From a checkpoint of a small transformer trained on Wikipedia.
Training: a variant of Muon for these matrices, 182M tokens, 5561 steps.
Each number is 128 + 24 x the weight over its row's rms, rounded and kept within 0 to 255. Layers, rows and columns count from 0. Numbers have three digits each. The size before them is the row's rms in percent of the matrix's.

# up: layer 5 MLP up, 768x192, rms 0.106, rows 592-617, columns 0-47
# down: layer 5 MLP down (transposed), 768x192, rms 0.154, rows 592-617, columns 0-47
up592 095:086149134173106145154122103110110134086138102126135141100140123104100134145137114137125121168101069125137096105159136144128167103123122102122086
down592 098:123155100135107101148167161135113093087146133156105095172106122102111110110103097145117145130121161133170099134112086142110111118159157129104085
up593 098:119151155143150134122091124184166126135114126182125172153112105160164104127164160111151107113163107142121131131133107161120096167162116120096156
down593 097:151127134149127115138106127123093112144149170092133135117074161090117147120139125130157149139134077101122133136138157092162096089134114133146149
up594 099:129147138142112129180146139154100091138113084159098123143118105094141155127122074104088118168087082123163126101131144125102146167138145120126082
down594 094:133119139093116158087135109109177129172133161148109158127122127130107162112078101128166125138104136123112114138138110077127112146096095135152107
up595 086:150117116119129165078162098138140111092165128159084111097130156170123119120145128131088147101110111155123166105159075130162157120129129113146126
down595 092:108107103120127170105083148108087160096100098063149127155111074115123144116160156137170137165114139143148115119178144118149156088184119117100132
up596 105:109105129149099115142146147126125106145137127111126086160135163164100122129204145131139167121147126144075101107125136138132122123132109091137164
down596 108:160181126101161095133125119118147139120139171085096154133170111127121142165109128119111108116143087138170134125096170139185084134129104102148138
up597 108:130140111125126129150108174176114125168109128168108095111143124122122131125128139140158096115097158186121145126186155176081177106110132073132135
down597 104:111131102121147118127088177137115133138102147137129127119086169129144101150179137161159119084100147113101111096137148150118129117143123149147137
up598 092:111149104127139114131098156157098101143102167126115139123108089147164128111114098136171173163123108152141062128125108116077130125097136146094101
down598 094:133134097089080155150131148098129064124142157088058121137108057155184146121157140149118131174111127121160095168126115103129128176125158135129103
up599 098:126110130116133130114122083100124155162096144120162129122125096161150078119127179124137136119133128121128140123194113132098146054141152091142127
down599 098:100129156078149074107160113125161141114180066109132131141152133101095140121167152075152065112128141098145103150149096096136117116136130090133155
up600 100:109147105143118107139124133120113111130104133117133137116106094094135124162140116138131112097140084104123192132067104118109125143106139124133158
down600 096:150161133139145103075132131080133118128130119128125108143137114082124119163136109130092118144148149115119090110140172161126146067122115116150149
up601 092:138123129141122145155142121116086136122131127122157091137122157137108139164126143099142129118138143168131121113114104099080167125116119125153143
down601 093:110135154107153153126139132098136139130125140172138151124141165117130108097117111145089093127144097154153101128148132154147130160117130102111134
up602 093:153162121147096128145133112150106101157115128091081105093164192174175121126149102111141142131140157126146132074141145131065127108121142113154101
down602 097:146141130137144140105104111104122113170063114119143129106105138152138123145142140126155124145101144107127107130115122146132129154130124106135105
up603 099:113163093139098151157143137151096127105086130130112116158133161106119117202108143078128112098129139123127107152130133108117115152133147137126085
down603 097:133120150096112141160091114152126134106167137137112114139135122151074174138155156112169158135130099112122124119189102128148107143113119132127153
up604 092:088099108105126127108149096107112146131131142103113107130143099105099115097135150144106134135123140130135129093105089155136098133133134163127115
down604 102:129076136174131141120130135126138164201115129138128131139123116151150149138134164113094142103125150172109130170131130133098124110167136131113109
up605 093:146159119158092152089155122115142117134113106127200110122193110146136134110149149130132144091135125140152096107201125103096105157133145138135138
down605 095:143160144151122115142094107118132171111129123098130095097134164156097163084102168155145101130081142158165174136134117138098091148137128136158104
up606 104:143142103123157151111138146177103106129103117122128128142119114109134117122138139174155124130101119175138123097117164167149112130121133144138208
down606 100:170098113138124104124132110127134143154116100101094132131096063164133128134134166132118091143138131114109111160132091111137112098118126121162104
up607 092:123163097132076100127152135092128081118164147114081143144113139070127153134133127162123125152146102101107119109105130136113124144171150114140155
down607 086:137125123075104108145137115163171137103146095070158112126135110109119164150100168124135093136128149107129127146115137122130170179131122116114153
up608 104:107135145134140116155104127060089142170135139134147089163100118124163102142139144132170124137108166127119138081129177136105117100162132144136135
down608 096:150156103123158140092111136100109114096093130155114149101149141147162141137142120088130138149129109088122165162157150155119138162097099120122122
up609 108:142123106124145120076111158130121107119130139116165133114141146103144165126117152142119117121141127129095132154094147143136143125136074140106103
down609 100:134155115135138111130099110139133137136101096107115133137163130101137132112139129171149110125108104110119157134096131155136158156111110124128098
up610 105:128130114111137139096130133137144117176115102120111140103119104117139131128111117151089112146095153122145131128151159177119154132153124115114130
down610 099:111140185104113120137147104124086144139098120154138141103145188080117105119122140126162113156134117101126129129131156126130138122148110090106132
up611 115:081123152126096079103174139081150099122119129143074101129108139154154156113129148149148117089157111168097183114130095147106110118133127182152122
down611 118:105120161116109115131175128096130115139113102105105141120134118156147116169151132146145137111159114169136139145071124112158128154105117112103096
up612 098:125109152119137189132095111135129149129150145107116124143132158116115141120197141149143180104142178117151139096129132137091165117142207138167124
down612 102:096154160158095130141073152154118141144082139123146118123124153180114126093137175091111132129133153135122140108117108103123096131135134118131127
up613 105:150136142075135146151139146125105120090155084127111148095118163109110087127143119150151116117129138114169143140128135122132108096144151087124148
down613 098:139111120139114071137135106158143149125129118142120118154113134111130125101072075137196117106103102127164124106101180119120158141122100157120123
up614 102:151142073078132119142138162101122146156157139153114124121081100130157154123141146144153118179135138168151101116126155113127107149131082117127110
down614 103:095132116110130120122161079138141147121142142117141124169100155133124141110131123133130070119142145071136154099132134128140121130130134123159109
up615 105:104116152122128117132148166180125133121144122161110124101132146119089101149155137149117095127164150130139132117098115100131124097132090113105112
down615 115:118110136168117099093091125172124110119110119143121136116161145123107135138162146150150091152175110155104108142135150177103118132116102134139152
up616 106:102112130118110119133114156100181124167109103134113101110126128101138160131163176157118114110170156129143103144151170100136119086141100087111125
down616 107:143107146094132168152129093147148071141116116142129135129131100117090139153126099137147124115156122135103107114117164127089108118113144165141104
up617 096:169145093120178156099145129132121102146158046127136161137153120122159162147175138133101109142168124093109083157149150083132094109144113122091129
down617 090:129095116159063129160142136110121117117131154141166130153107126099114116125133139124128128137120119149087124121116157110117143090170117133153104